From a checkpoint of a small transformer trained on Wikipedia.
Size: 8 layers, width 768, MLP 3072 GELU, 83M parameters.
Each number is 128 + 24 x the weight over its row's rms, rounded and kept within 0 to 255. Layers, rows and columns count from 0. The size above them is the row's rms in percent of the matrix's.

# layer 5 MLP down (transposed), 3072x768, rms 0.0318, rows 1837-1936, columns 576-607
size [ 99  96 101  98 100  93 100 101 103 105  95  99 112  95  98 104  89  92  97 110 102 108  91 100 100  87  96  96  97 104  99  92 101 103  98  99  83 104 102 104  86 125 102  93  99  92  97  89 111 102 100  95 101  95  99 103  90 105 107  96 100 102  92  93  84 108  96 107 121 100 105  93  99  95 101 101 108  94 113  89 115 101  97  95  93  99 100  98  91 102  99 108  96  97 116 106  96  92 100  95]
[[135 101 103 107 110 155 113 126 128 136 123 144 142 132 133 134 179 166  98 111 150 141 154 130 150 145 125 127 163 140 143  99]
 [145 140 139 102 113 117 110 106 184 174 107 126 153 119 106  82 154  81  97  89 120 151 129 150 176 165 159  82 128 142 120 135]
 [121 129 107 125 124 126 148 132 119  86 143 103 103 173  93 152 123 162 100 136 161 162 108 166 124 172 118 127  93 127 129  72]
 [153 144 141 112 147 118 101 114 113 108 147 117 127 129 123  95  82 142 130 157 103  95 112 150 168  96 107 123 106 115 150 141]
 [133 141 138 143 108 170 106 107 144 140 141 120 113 113 111  86 147 110 111 146 101 105 142 182 110 102 123 143 128 172 109 137]
 [135 175 112 123 111 167  64 173 142 134 133 159 148 151 113 113 161 164  90  78 120 101 146 112 124 146 154 135 129 134 143 164]
 [115 173  81  94 100 143  94 119 172 136 149 161 137 106 133 101 113  94 137 140 152 151 131 145  76 168 136 137 130 113 160 132]
 [130 154 128 126  92 143 146 136 144 107 116 148 141 110 103 151 165 134 112 101 162 151 114  93 137 135 182 121 137 107 115 129]
 [149 123 103 106 105  90 129 141 167 114 102 131 165 113 107 149 115 152 123 175 145 128  87  93 115 115 133 145 137 133 147  99]
 [123 151 173 121 117 160 124 129 160 160 137 100 156  93 122 124 141 164 117 155 107  80 141 110 135 138 149 136 158 156 125 138]
 [122 121 105  62  89 143 149 177 118 114 110 122 141 145 151 128 111  85 173 114 110 164 146  98 119 118 143 123 129 116 126 101]
 [118 167 141 137 122 153 172 179 128 130 127 124 143  88  76 117 103 122  99 107 174 162 118 151  83 115 141 133 114 110  76 171]
 [139 129 179 123  93 108 112 152 145 102 126 136 120 138 149 154 103 112 128 102  92 126 124 141 185 161 144 126 138 106  72 115]
 [127  96 178 137 113 127 119 100 123 157  65 125 136 141 130  80  91  85 121 127  77 216 122 133 163 129 129 132 146 141 142 139]
 [114 101 166 138 147 129  72 126 146 110 142 113 206  89 181 104 131 124 148 114 147 151 157  78 167 109 140 132 175 104 102 140]
 [113 166 100 136 145 123 117  85 190 123 143  69 133  81 138 124 120 133 104 114 137 114 116 129 109 119 154 161 112  71 112 151]
 [ 98 134 116  61 132 153 159 145  75 128 137 118 177 128 149 138 130 152 106 153 127 148 141 128 124 117 103 122 145 138 114 139]
 [123 132 124 147 114 122  92 117  66 138 186 104 140 131 143 141 133 137  98 141 118 149 140 125  99 123 180 117 144  93  86  96]
 [ 91 161 107 139 124 118 173 123 132 136  96 136  82 115 141 129 140 124 143 148 148 128 173 106 107 119 149 156 130 113 175 128]
 [114 110 104 129 132 115 109 121 128 103 157 150  84 109 117 150 129 128 136 134 115 132 126 152 139  90 136 107 135  98  89 160]
 [101 160  96 136 151 154 144 144 135 143 155 100 120  68 141 103 131 131  70 107 149 145 143 153 164 170 154 141 143 121 145 109]
 [117 152 103 136 140 124 116 147 131  96 153 111 119 132 157 147 127 105 116 126  99 147 156  90 137 134 124 130 128 125 183 122]
 [155 151 123 115 126 149 193 133 139 106 138 145 113 144 182  95 148 150 146 132 133  94 118 151 147 168 121 145 120 145 110 138]
 [118 172 161 161 172 146 125 137 143 104 147  98 141 112 168 182 134  92 148 108 137 139 121 116 144 134 134 141  97 143 150 150]
 [116 159 114 133 101 152 126 123 111 136  98 158 151 139  98 125 111 136 114 131 120 151 164 134 119  94 133 106 129 118 112 114]
 [137 174 166 129 144 146 103 112  95 139 113 132  81  73 137 132 126 125 116 113  88 131 102 133 119 109 163 123 206 148 121 169]
 [110  93 134 127 140 124  97 125 107 120 126 117 108 158 103 105 116  99 103 123  89 141 110 107 146 133 125 149 145 105 110 125]
 [120 149 147 136  88  91  88 138 123 106 156 165 145 133 126 148 128 147 101 102 144 145 118  94 146  97 119 124 115 143 120 124]
 [143 131 157 158 126 119 137 126 119 121 112 145 115 128 172 159 102 128 110 114 169 122 146 118  97 108  97 114 117 125 129  99]
 [125  99 107 142  99 122  97 162 128 133 127 138 145 107 125 151 137 161  90 139 173 163  97 138 149 139 124  96 146 144 149  63]
 [124 133 155 141 111 137  99 125 100 121 157 104 123  94 129 134 150 104 138 113 108 119 155 145 117 137 132 102 161 159 125 153]
 [110 162 176 103 118 170 139 106 132 113 192 124 138  92 105 157  85 144 110 132 137 135 132 123 116  91 154 124 136 108 130 131]
 [211 143 118 144 123 144 144  97 110 130 118 154 164 124 149 151 122 121 174 152 142 103 123 119 119 133 156 131 160 116 176 116]
 [102  94  78 131 131 120 114  83  80 126 162 124 116 137 124 109 128 168 111  91 170 119 142 141 149 147 161 126 164 117 105 153]
 [ 76 136 132 103 132 161 161 153 104  85  81  60 134  89 120 113 140 103 119 132 154 128  97 140 142 130 126 136 121 114 107 115]
 [154 129 100 129 155 122  51 112 123 129 103 158 136 125 125 151 104 136  95 156 195 134 108  96  83 110 117 110  95 113  97 146]
 [ 97 129 141 155 127  73 168 148 125 128 170  95 157 134 126 111 138 130 109 150 152 142  88 119 169 112 182 149 155 102 138 110]
 [104 142 109 109 111 130 164 108  87 152 147 137 136 140 145 128 122 114 144 177 128 148 140 134 163 144 143 139  89 114 103 154]
 [139 117  90  87 141 149  83 130 125 102 136 155 150 137 130 138 149 120 111 148 160 142 121 109 140 130 147 107  78 151  98 120]
 [129 152 127 175  65 138  99 146 109 148 135 156 165 139 114 135 146 138 143 117 165 138 106 136 166 143 104  84 138 120 110 132]
 [160 175 125  89 141 127 134 115 106 114 139  78 130 165 185  94 133  87 158 130 133 141 180 107 135 128 120 122 109 128 176 110]
 [133 155 174 116 146 111 128 126 178  92 162 124 142 132 121 106 135  88 132 129 111  88 180 150 128 138 123 146 138 100  98 160]
 [144 126 157 110  92 130 117 138 127  91 138 105 126  89 102 125 106 110 142 140  99  62  90 150 122 170 120  88 121 125 187 128]
 [129 146 117  96 143 126 110 152 148 134 114 126  81 143 122 150 128 136 134  89 130 161 110 115  88 114 163 128 120  74 139 144]
 [134 129 134 149 137 158 128  91 106 121 129 165 128  96 117 111 126 159 131 130 167 124 155 143 147 150 158 126  96 142 137 154]
 [105 112 145 131 151  78 142 132 135 110 110 122 120  89 151  70 117 105 182 157  76 101 119 109 140 154 147 163 137 116 127 150]
 [115 136 107 191 154 152 143 119 129  78 144 108 109 146 135 143 146  97 163 132 160 147 106 126 143 154 110 104 156 150 144 115]
 [103 114  93 125 134 121 102 165 134 129 128 151 116 121 105 151 126 141 145 170 172 189 124 141 128 154 142 146  68  94 149 100]
 [153 148 115 140 150  96 123  80 100 142 149 118 119 153 125 117  87 114 132 117 181 116 157 132 105 174 106 144 134 137 149 111]
 [131 171 132 131 111 115 114 179 146 111 163 125 101 136 125 167 123 136 104 104 146 160  90 116 168 151 135 129 149 133 134 121]
 [ 85 148 110 133 145 136 144 112 112  95 131 144  93 178 129 111 102  99 125 160 139 132 119 138 111 146 131 134  78 142 144 138]
 [164 158 117 128  87 116  92 122  97 122 126  75  94 131 115 138 110 164 157 138 120 104 129 115 154 113 122 143 151 108 111 106]
 [109 124 101 136 124 152 136  94 121 187 110  89 136 124  77 124 130 155 134 126 160 111 144 106 158 126 124 115  71 101 148 139]
 [124 115 180 130 127 142 176 125 108 119 154  86  99 155 125 149 113 140 119 116 123 158 169 106 149 105 138 113 119 141 141 113]
 [122 173 117 157 127 110 118 102 112 109  94 155  65 129 147  99 131 132 130 138 125 150 108 117 140 100 122 126  69 104 167 109]
 [127 116 124 100  73 153 144 153 126 178 164 133 163 143 112  95 132 141 151 124 108 115  77 115  81 145 152  85 112 121 117 128]
 [108 131 123 114 143 169 149 137 105 160 159 129 141  82 106 155 110 133 128 155  97 142  98 117 121 113 138 138 170 131 115 156]
 [124 130 150  72 104 130 147 130 147 125 138 116 108 123 134 146 159  84 138  28 108  81 133 109 125 124 138 128 132 112  92 142]
 [ 97 157 105 111 135 112 163  92  91 129  98 102 138 168 126 158 170 103 166 106 110 120 120 170  81  87 114 136 132 141 116 133]
 [123 108 142 107 130 170 137 169 146 126 126 144  78 115 123  94 120 167 116 143  99 179 146 137 141 156 130  84 136 157 116 170]
 [120 175 118  99 122 123 156  88 132 144 151 117 155 139 154 140 146 128 118 154 145 106 117 131 112 148 167 135 151 167 161 113]
 [122 116 141  90 134 139 132 146 129 133 105  84 110 124 149  92 114 137 124 152  91 147 114 124 181  96 165 136 166 169  86 104]
 [176 152  97 122 124 123 114 128 110 138 143 127 102 123 114 121 147 146 140 139 136 145 133 161 107  92 134 143 123 103 115 132]
 [130  88 118 138 104 181 135 130  91 124 135 124 122 131 105 158 202 130 128 148 101  93 127 191 154 159 162 127 127 132 139 130]
 [101  99 147 102 138 138 105  85 142  65  65  80 105 123 120  96 134 176  91 123 101 133 140 131 150 105 153 126 120 149 126 128]
 [137 134 105  90 121 167 108 128 106 126 156 156  97 152 133 156 117 152 124  71 119 145 130 135 125 139 125 136 167 117  68  96]
 [118 126  90 126  92 115 151  96 115 121 176 128  90 123 146 138 103 150 128 132  67 115 131 132 114  92 141 102 145 155 131 115]
 [152 103 187 128 140 149 136 103 127 112 158 153 115 110 192 150 109  92 167 143 154 142 156 113 122 114  95 122 104 104 130 160]
 [157 153 143 114 110 149 157 125 122 110 147 114 163  79 144 148 130 165  98 118 150 135  88 119  98 134 128 128 155  99 141 147]
 [117 118 105 132 113 140  97  98 107 159 126 132 146 154 140 120 110 115 138  95 133 166 141 130 166 146 131 125 115 141 172 118]
 [122  79  95  99 135 139 111 163 104 130 127 132 118 150 123 136 125 108  93 122  94 184 157 113 104 144 149  94 151 110 109 118]
 [113 138 107 141 160 125  54 114 105 119 133 100 137 134 120 125 129 125 108  91 151 146 162 143 129 118 103 137 124 107 156 139]
 [125 156 181 134 123 102 144 132 160 125 122 123 119 110 151 118 157 170 134 105 131 170 127 161 121 151 134 175 129 106 109 141]
 [ 90 156 152  98 105 146 113 124  91 121 125 160  99 149 124 142 143  87 128 165  77  87 141 145 127  87 138 144 128 103 108 175]
 [128 120 106 106 121 129 146 127 159 123 155 154 109 139 129 158 133  78 141  94 120 133 128 133 120 133 150 142 104 139 125 131]
 [109 113 118 141 139 154 135  77 132 153 122 137 147 135 163  92 140  97  86 139  84 134 129 102 165  92 161 130 146 126 145 124]
 [144  91 146 127 110 114  88 124 176 147 164 132 137 168 153 152 135 124 104 101 104 117  98  66 133 118 190 148 114  90 131 155]
 [139 115 119 107 146 119 140  99 142 135 157 120 149 122 134  91 126 140 145 167 133 173 154 107 147 138 121 157  94 101 141  99]
 [122 132 172 130 105 125 129 162 186 153 116 116 141 143 134  99 124 110 146 150 132 136 136 187 133 145 105 150  87 107 136 126]
 [112 159 156 140 146 156 151  79 159 107 117 110 109 109 157 131 159 129 125 157 111 111 120 154 125 119 107 130 119 111 103 121]
 [116 115 144 124 104  85 139 115 155 165 125 130 162  96  83 123 143 125 154 133 137  98  52 167 139 130 113 120 123 135 101 153]
 [118 106 130 142 140 105 142 121  98 136  69 169 137  98 107 168  98 118 102 141 127 145  84 161 175 141 161 166 171 118 154 160]
 [126 135 149 147 113 140 101 167  81 164 146 114 208 133  89 114 124 124 132 101 151  99 144 137 120 129 150  89 105 162 127  91]
 [127 140 138 106 158 107 125 124 112 117 130 139 151 123 144  84  97 156 119 160 128 149 107 145 104 133 150 111 151 117 140 173]
 [167 108 117 108 136 145 124 128 105 137 125 142 101 121 135 110 178 113 131 104 186 134 144 144 147 103 106 132 123 101 151  84]
 [145 132 123 142  84 115 118 142 140  94 123 111 133 117 151 110 127 120 129 164 114 145  84 188 116 131 132 151 159 111 158 121]
 [169 121 151 105 134 118 136 115 109 149 119 163 136  98  99 130 102 110 115 134 121 133 170 150 111 126 128 145 129 159 131 121]
 [127 148 116  87 117 130 125  99 116 130  94 108 107 141  91 170 116 143 141 143 158 104  97 186 111 139 135 146 128 162 144 167]
 [164 105  91 121 139 143 167  94 132 161 120 138 100 138 141 143 124 119 132 129 112 126 105 102 113 125 149 140 112 161 133 152]
 [ 96 119 115 130  88 113 114 110  77 208  81 154 138 178 137 128 112 128 150 137 136 128 125 110 180 121 185 124 152 172 133 100]
 [122 139 134 100 136 116 131 134 145  96 109 135  82  75 137 124 119 151 116 133 141 122 128 124 192  96 131 157 116 137 147 169]
 [118 134 141 152  77 141 121 132  97  96 119  65 154 131 170 159 167 160 181 157 196  96 170 105 158  83 111 126 107 116 164 151]
 [185 132 182 155 138 160  98 134 148 151 139 133 148 112 133 140 129  98 109 168 141 132  86 137 128 106 119 161  76 130 115 118]
 [130 117 114 115 162 148 101 135 106 162  62 135 130 134  88 120 120 160  78 153 178 122  93 117 128 140 181 100 151 120 124 109]
 [115 114 142 161 129 158 181 100 152 104 135 130 179 117 124 166 184 174 123 154 122 130 124 142 147 176 135 107  77 133 136 119]
 [159 163 110 160 132 143 117 126 184 113 132 137 168 113 139 123 124 116 117 127 133 148 135 115 145 142 131 122 120 107 142  78]
 [ 87 134 119 165 126 163 118 112 103 127 130 120 146 133 123 113 119 112 159 162 109 119 160 129 142 122 111 100 163  78 146 166]
 [135 164 135 150 152 127 145 150 132 134 167 131 119 129 139 163 164 111 132 164 129 149 112 131  88 185 114  96 127 146 122 153]
 [ 67 102 153 141 124 148  97 131 138 122 114  79 144 125 156 132 126  69 129 150 143 147 145 128 175 139 117 142 132 112  95 144]
 [132 147 125 125 107 123  96 131 141 111 124 143 135 110 156 135 126 141 183 146 139 113  98  63 141 137 158 104 120 137 139 123]]
# layer 5 MLP up, 3072x768, rms 0.0345, rows 1838-1937, columns 576-607
size [100 101 100 103  94  99  99 100 100  99 101 103  97  95 100  94  86 100 107  99 107  94  94 102  92  96 104  94 105  99  96 107 101  95 102  91 105 102 102  94 105 106  98  99  87  99  88 107 101 101  97 103  99 101 102  95 102 102  98 100 101  96  98  91 102  95 101 107  98 102  96  97 101  96 107 108  98 104  92 101 103  96  99 103  97  98 101  95 102 100 103  99  96 101 103  99  92 103  99  99]
[[118 123 145 175 114 161 140 152 132 134 118 149 126 141 120 122 141  84 162 187  76 153 107 175 131 134 126 150 151 109 154 179]
 [175  81 127 128  93 119  96 112 156 118 130  92 139 116 101  93 121 107 168 122 128 132 128  90 128 133 141  57 136 170 132 114]
 [118 101 124 114  89  78 145 120 133  99 127 140 151 132 181 124 143 169 177 125 135 147 124  80 151 142 111 160 151 112 131 122]
 [152  83  98 121 112 105 148 131 124 127 125 146  94 103 151 151 114 147 125 134 128 113 103 101  76 149 130 130 133 132 149 136]
 [136 110 131 169 120 122 139  84  95 110 113 109 116 134 137 147 111  79 156 161  80 160 140 136 145 132 129 170 148  94 103 139]
 [129 111 107 140 111 118  93 139  81 118 116 102  96 139 117 114 146 126 104 103 154 115 113 137  92  85 151 127 171  77 124 163]
 [171  95 100 111 147 121 131  95  90 120 134 105  78 145 163 114  70 150 126 135  95  88 124 104 152 149 127 109 152  95 122 141]
 [145 126 139 137 116  93 128 169 117  77 107 130 124  94 140 104 144 153 175 133 139 127 128 136 161 130 129 105 129 114 100 148]
 [161  90 117 102 116 153 106 145 134  85 129 141 111 146 129 127 135 141 109 160 130 130 155 140 146 146 105 121  81 111 110 135]
 [131 143 107 107 132 115 156 130 125 114 104  92 153 116 109 161 132 111 146 118 157 170 148 120 144 106 156 151 147  95 125 100]
 [120 105 169 153 153  86 112 108 125 113 139 108 112 165 113  88  90 107 161 101  75 116 132 143 138 179 118 119 149 128 150 136]
 [137 108 164 148 126 106 108 115 112  98 139  91 125 106 106 148  75 139 132 137 160  87 135 108 162 168 144 166  99 121 136 116]
 [136 129 132 138 136 114 145  92 117 158 165 132 114 108 145 159 121 128 156 135 149 130 118 112  90 146 120 151 132 142 115 161]
 [ 97  98 120 113 107  84 120 112 146 132 153 112 125 105 108  92  91 129  91 149 115  98 102 120 108 138 129 133 130 147 152 145]
 [133 126 143 131 102 129 114 142 102 133 132 109  98 137 134 122 143 141 145 133 152 119 132  65 142 120  94 152 133 101 130 107]
 [132 105 159 121 112  84 108 136 168 136 167 135 111  89  84 109 136  89 128 141  95  99 104 112 135 105 188 128 138 139 105 110]
 [117 137 149 110 126 165 161 179 169 100 103 123 119 124 134 136 147 140 163  84 121 128 100 151 171 164 113 152 116 155 153 108]
 [159 139 125 136  81 144 127 137 149 163 131 157 104 134  92  99 127  91 103 134 111 130 111 129 108 110  80 111 117 123 127 127]
 [123 164 124 125 162  65 146 141 136 130 126 117 145 112 114 145 143 142 115 133 118  64 119 116 119 142 176 125 140 138 140 152]
 [ 93 168  85 125  71  82 147 172 125 147  98  85 133 115 129 114 133 107 111 180 145 151 149 157 134 121 138 132 159 157 111 130]
 [142 102 130 156 165  97 113 104  99  97 130 132 151 123 168 139 112  99 124 172  79  96 126 142 108 141 175 112 148 134 123  98]
 [123 104 122 163 109 122 129 112 123 124 125  93 123 135  86 102 113 144 112 111 154 156 101 117 113 116 180 131 132  98  90 140]
 [139 148 133 112 154 169 126 127 184 132  82 116 105 122 146 126 143 147 168 135 119 131 149 158 149  99 137 154 108 112  87 132]
 [ 93 139 158 139 149 116  86 118  95 166 126 116 145 142  88 109 108  76 167 126 100 120 137 116  88 178  82  95 106 136 139 131]
 [138 131 113 157 149 105 103 129  87 117 121 143 127 125 104 129 128 126 174 120 146 138 161 121  97 145 113 105 109  96 127  77]
 [156 139 103 150  81 121 105 145 131  95 124 165 166 105 107 153 115 165 138 123 151 117 160 135 120 141 127 145 124  98 102 151]
 [107 160  99 104 139 154 103 102 139 127 133 108 110 182 118  82 170 110 145 126 141 112 108 144 134 148 105 123 107 101 104 122]
 [148 124  99 136 122 105 157 119  98  93 123  99 132  85 134 148 139 104 100 157 143 134 142  82 101 173 139 124 148 158 131 145]
 [134  92 132 121 115 104 154 100 175 120 122 129 137 153 152 118 130 107 139 142 138 114 116 152 139 109 116 117 164 156 101 125]
 [160 108 133 110 127 140 114  92  93 170 120 152 171 160 160 104 122 128 136 144 177 146 114 117 120 152  79 150 112 178 121 101]
 [ 83 138 128 159  91  88 121  86 142  86 119 151 116 134 138 147  99 111 136 113 125 133 171 103 151 142 121 141 109 121 110 161]
 [ 94  94 101 114 122  95 131 130 136  92 139  88 104 115 148 137 123 124 152 147  93 102 150 113 129 137 142 125 126 118 102  96]
 [128  84 143 166 123 130 150 130 153 157 126 111 115 113 131  95 119 118 181 129 111 112 128 112 137 140 105 165 109  95  80 130]
 [102 152 155 120 141 158 139  97 125 163 101 109 101 129 108 109  73 128 165 147  90 126 100 158  97 133 104 120 217 183 145 127]
 [104 147 149 161 146 135 136 132 113 109 101 130  93 125 146 150 136 146 134 109 121 130 139  78 106 130 125 191 116 134 129 111]
 [123 111 123 139 111 124 122 171 125 121 111 127 125 121 118 126 108 175 114 104 112 160 136 118 109 131 133 143 120 113  98 145]
 [146 108 147 136 117 124 131 112 154 117 193 166 126 132 130 116 101 178 122  95 109 126 121 153 134 118 118 163  76 129 144  83]
 [149 149 115 127  93  84 120 130 155 144 161 123 133 114 133 120 173 144  96  93 134 148 164 111 125 113 100 109  93 117 149 147]
 [168 129  73 180  77 134 153  99 117  94 133 143 144 159 130 116  97 132 142 144 126 110 140 107 120 196 149 122 157 168 115 196]
 [131 104  58 135 108 156 161 142 140 138 159 174 106 100 106 173 154 127 134 107 137 125 115 178 103 110 157 116 173 143 130 134]
 [121 111 184 135 132 132  79  76 104  96 156 144 111 122 120 156 160  64 113  89 147 104 169  88 138 139 145 160 127  77  98 111]
 [ 77 125  84 140 138 140 110  99  98  89 150 126 156 114 103 120 112  97 134 131 126 129 129 133 137 140 129 129  75  81  94 115]
 [106 102 115 138 118 130 128 143 109 115 153 128 110 125 141 140 122 146 115 124 101  98 154 114 125 160 124  89 145 148 119 120]
 [ 99  99 131 146 125 148 138 136 140 146  63 122 113 138 146 110 132  92 143 120 120 121 164 144 130 100 131 148 130 162 113 109]
 [130  80 146 137 128 141 148 152 112 180 136 150 124 139  90 111 126  88 126 137 114 152 133 146 107 107 113 122 129 112 135 132]
 [140 110 123 153 110 120  95 125 159 120 137 127 108 158  81  97 129 158 141 100 129 134 113 109 118 109  82 118 121 128 116 160]
 [114 143 141 150 132 121 110 114 142 120 114 101 147 160 166 119  97 142 151 143 110 140 105  90  82 137 112 172 144 152 109 136]
 [125 101 154 157 147 123 133 155  85 107 152 113 121 142 140 108 152 111 152 151  94  97 133 145 172 110 107  99 131 146 140 149]
 [139 117  92 174  90 167 117 157 129 123 166  96 142 135 125 109 111 116 123 131 164 169 171 114 142 147 119 148 122 112 148 114]
 [172 147 127  90  72 132 136 125  97 148 127 115 106 117  90 142 124 114  92 140 123 113  86 175 100 108  88 127 129 176 184 104]
 [106 121 107 132 133 160 140 142 167 122 135 121 136 128 140 113 108 124 190 117 119 120 127 137 131 133 154 165 109 126  98 119]
 [111 128 136 122 100 132 151 185 133 152 128 130  81 111 162 132 132 131 125 166 130  98 140 157  96 153 152 125 130 111  73 133]
 [143 133 134 145 123 125 117  85 166 132 106  84 148 129  96 142 118 127 108 104 158 149 128 137  99 131  79 125 116 123 114 134]
 [163  79 151 102 148 142 157  91 176 157 131 105  81 177 146 107 149 116 127 129 157 133  78 169 145 139 148 134 128 158 133 142]
 [116 132 139 132 115 136 155 163 150 130 108 110  87 152 104 113 159  81 150 136  93 170 128 102 143 110  78 119 127 138 110 143]
 [135 104 151 111 111 116 155 128 134  99  99 132 115 114 120 137  99  98 138 146 137 134 132 111 121 147 136 106 153 136 124 132]
 [118 134  80 141 102  98 119 112 132 158 124 145 104 116 131 101 121 124 100 129 118 107 102 163 127 119 156 149 141 108  82  72]
 [134 124  81 149 139 105 122 124  96  90 106 127 116 156 170 144 135 159 146 127 146 103 171 133 150 105 102 128 128 158 125  90]
 [122 178 166 166 150 132 128 165 102 153 159 109 127 150 108 157 125 111 110 105 102 120 144  82 139  89  85 178 119 113 128 117]
 [148 174  84 131 130 106 139 114 132 118 154 106 144 157 136  99 120 111 167 121  96 107 124 143 120  90 100 124  87  59 116 146]
 [142 143  92 138 140 137 148 121 109 125 100 125 149 152 135 144 137 151 171 177  96 122 124  97 118 127 119 154 123 141 100 147]
 [132  95 129 169 148 124 159 159 105 115  87 127 126 135 153 161 147 123 100 121 100 129 158 138 151 150 151 145 127 137 108 148]
 [ 77 128 160 157 168 121 112 141  97 185 158 150  95 153 130 127 106 162 161 110 106 151 147 126 125 120 119 122 143 160 111 116]
 [ 70 151  96 157 121 124 147 147 123 168 134 128 155 125 126 163  90  99 160 100 126  97 123 120 134 141 125 170 171 154 147  97]
 [106 130 116 149 103 131 134 149 143 128 140 142  98  75 135 155  99 147  92 119 128 134 119 117 122 139 127 134 141  79 125 107]
 [135  75 134 169 120 112 103 151 135 131 128 138 130 129 140 106 119 118 133 130 140 146 116 112 104 126 109 145 148  81 133 107]
 [ 95  93 125  99 133 115 142 128 121 150 130  89 133  91 140 121 146  59 122 143  87  99  99  99 105 131 120  70 172  88 107  86]
 [ 98 142 126 138  78 150 165 123 133 120 153 139  80  76  98 178  89 106 117 111 138 106 168 147 124 151 126 147 147  77  82 119]
 [117  78 121 127 130 122 114 116 131 100 148 128 107 183 127  77 123  90 156 156 152 127 120 134 173 134 100 126 124  97 118  89]
 [153 143 137 145 128 158 138 102 172  98 150 133 110 173 130 155 140 137 120 143  74 105 176 108 119 121 146 116 114 148 110  95]
 [172 114 131 162  87 123 133 152 162 130 110 147 132 137 109 101 151 126 142 166 125  94 154 150 102 119  95 118 149 160 128 133]
 [117 162  83 110 139 119 111 130 121 118 135 120 115 120 110 100 116 114 101 138 110 128  93 165 140 119 101 120 166 114  84 112]
 [139 116  75 166 158 146 113 127 118  99 214 135 114 121 121 136  70 146  85 162 139 130  86 137 147 186 128 115 104  90 106 125]
 [142  99 117 116 118 165 144 178 121 128  84 120 164  58  85 106 159 117  98 129 151 101 140 195  89  97 116 163 158 169 121 128]
 [118 127 146 157 119 101 143 111 120 106 112 123 120 122 130 112 136 154 121 171 136 106 137 125 132 121 105 108 139 105 129 160]
 [112 129 116 146  72  77 104 147 121 136 155 136 143 103 132 122 105 128 138 138  91 139 151 142 140 107 110  97 153 127 144 148]
 [174 109 123 142  95 126 125 133 122 155 142 129 178  65 104 152 112 111 130 152 125 105 164 111 174 176 136 185 145 120 123 120]
 [116 133 126 166 127 145 123 113 143 130 162 123  96 148 142 100 139  76 136 134 128  94 118 104 138 148 124 173 144 122 137  96]
 [131 145  65 109 116 147 138 132 156 142 147 126 137 119 133 148 126 154 111 109 145 131 109 176 103 146  92 100 134  51 148 142]
 [125 112 118 160 103 122 129 111 162  96 158 158 131 116 132 149 119 103 143 125 134 109 128 121 108 143 158 103  95 118 157 170]
 [128 175 158 157 156 134  86 141 201 125 133 110 112 156 128 122 117  76 137 183 100 106 135 135 126 117 132 136  97 103  90 115]
 [133  93 141 145 116 148 179 131 120 147 121 113 108 151 122 136 149 123  85 159 116 149 130 118 144 172 106 142 150 110 127 132]
 [ 91  83 110 179 148 121 128 103 125 104 116 154 119 157 146 111 136 103 139  96 131 107 134  89 122  92 135 130 112 131 165 143]
 [133 114 113 144 138 159 114 161 118 131 130  63 106 170 111 113 122 127 102 119  99 111  83 122 145 139 109 131 107 105  89 107]
 [116 131 121 171 140 142 158 112  99 179 106 115 116 163 149 148 108 156 109 161 112 131 142 151 114 133 149 142 135 115  98  90]
 [129 116  86  96 113 108 112 139 126 158  81 120  95 117 122 142  94 118 127 130 105  96 174 111 123 169 125 188 125 174 111 149]
 [115 142 120 102 120 111 134 195 111 103 148 126 169 156  83 117 131 113 114 116 154 103 110 169 101 130 117 153 117  93 127 106]
 [117 148 102 101 123 164  80 159 125  83 171 120 133 139 114 149 133 134 117 133 158 119 138 111 126 132 141 103  75 148 140 159]
 [132 155 116 119 147  86 129 160 123 160 152  94 151 157  65 170 118  86 100 114 156 133 156 124  86 152 123 140  91 150 165 167]
 [132 132 138 160 114 147 147 142 136  81 170  81 156 147  82 108  97  57 138 127 148 102  97 120 122 157 140 142 134 103 148  93]
 [154  73 154 133 182 152 139 110 148 137 125 137 160 154 125 116 118 106  94 173  95 131 106 138 161 151 111 172 112 107  93 152]
 [124 102 109 135 122  86  86 127 108 118  79 117 104 143 128 157  98 149 118 154 119 101 117 103 156 118 156 116 132 130 120 122]
 [146 100 161 141 103  76 171  96 133 143 174 131 144 129 128 158  78  95 151 119  90  95 131  82 106 161 110  87 137  97 118 162]
 [109 123 137 126 122 143  75 143  94 139 140 130  64 117 143 101 102 119 178 114 111  89  80  92 136 116  97 110 179 126 119 132]
 [114  97 136 141 140  78 132 156 157  76  79 101  68 111 162  94 120 135 113 109  76 148 107 141 119 139  98 165 161 131 129 165]
 [ 93  78 129 108 141 108 128 110 124 114 165 120 137 130 128 153 141 120 146 117 148 105 131 127  76 183 102 162  97 110 104 120]
 [167 103 163 155 112 121  91 110 125 184 101 123 108 138 141 115 102 130 132 131 156 128 125 128 168 136 141 183 134  90  80 123]
 [141 125  98 133 149 125 115  98  94 100 120 121 130 127 140 130 148 125 160 108 151 136 173 164 109 120 153 145 165 118 137 127]
 [118 146 117 118 141 121 122  86 120 141 159 124  81 127 111 123  87 134 115 104 104 118 123 136 119 171 124  53 138 111 113 134]
 [114 113 159 150 171 135 175  78 147 158 139 124 109 165 155 102 126 135 133 139 103 165 138 138 144 128 147 142 172 128  89 126]]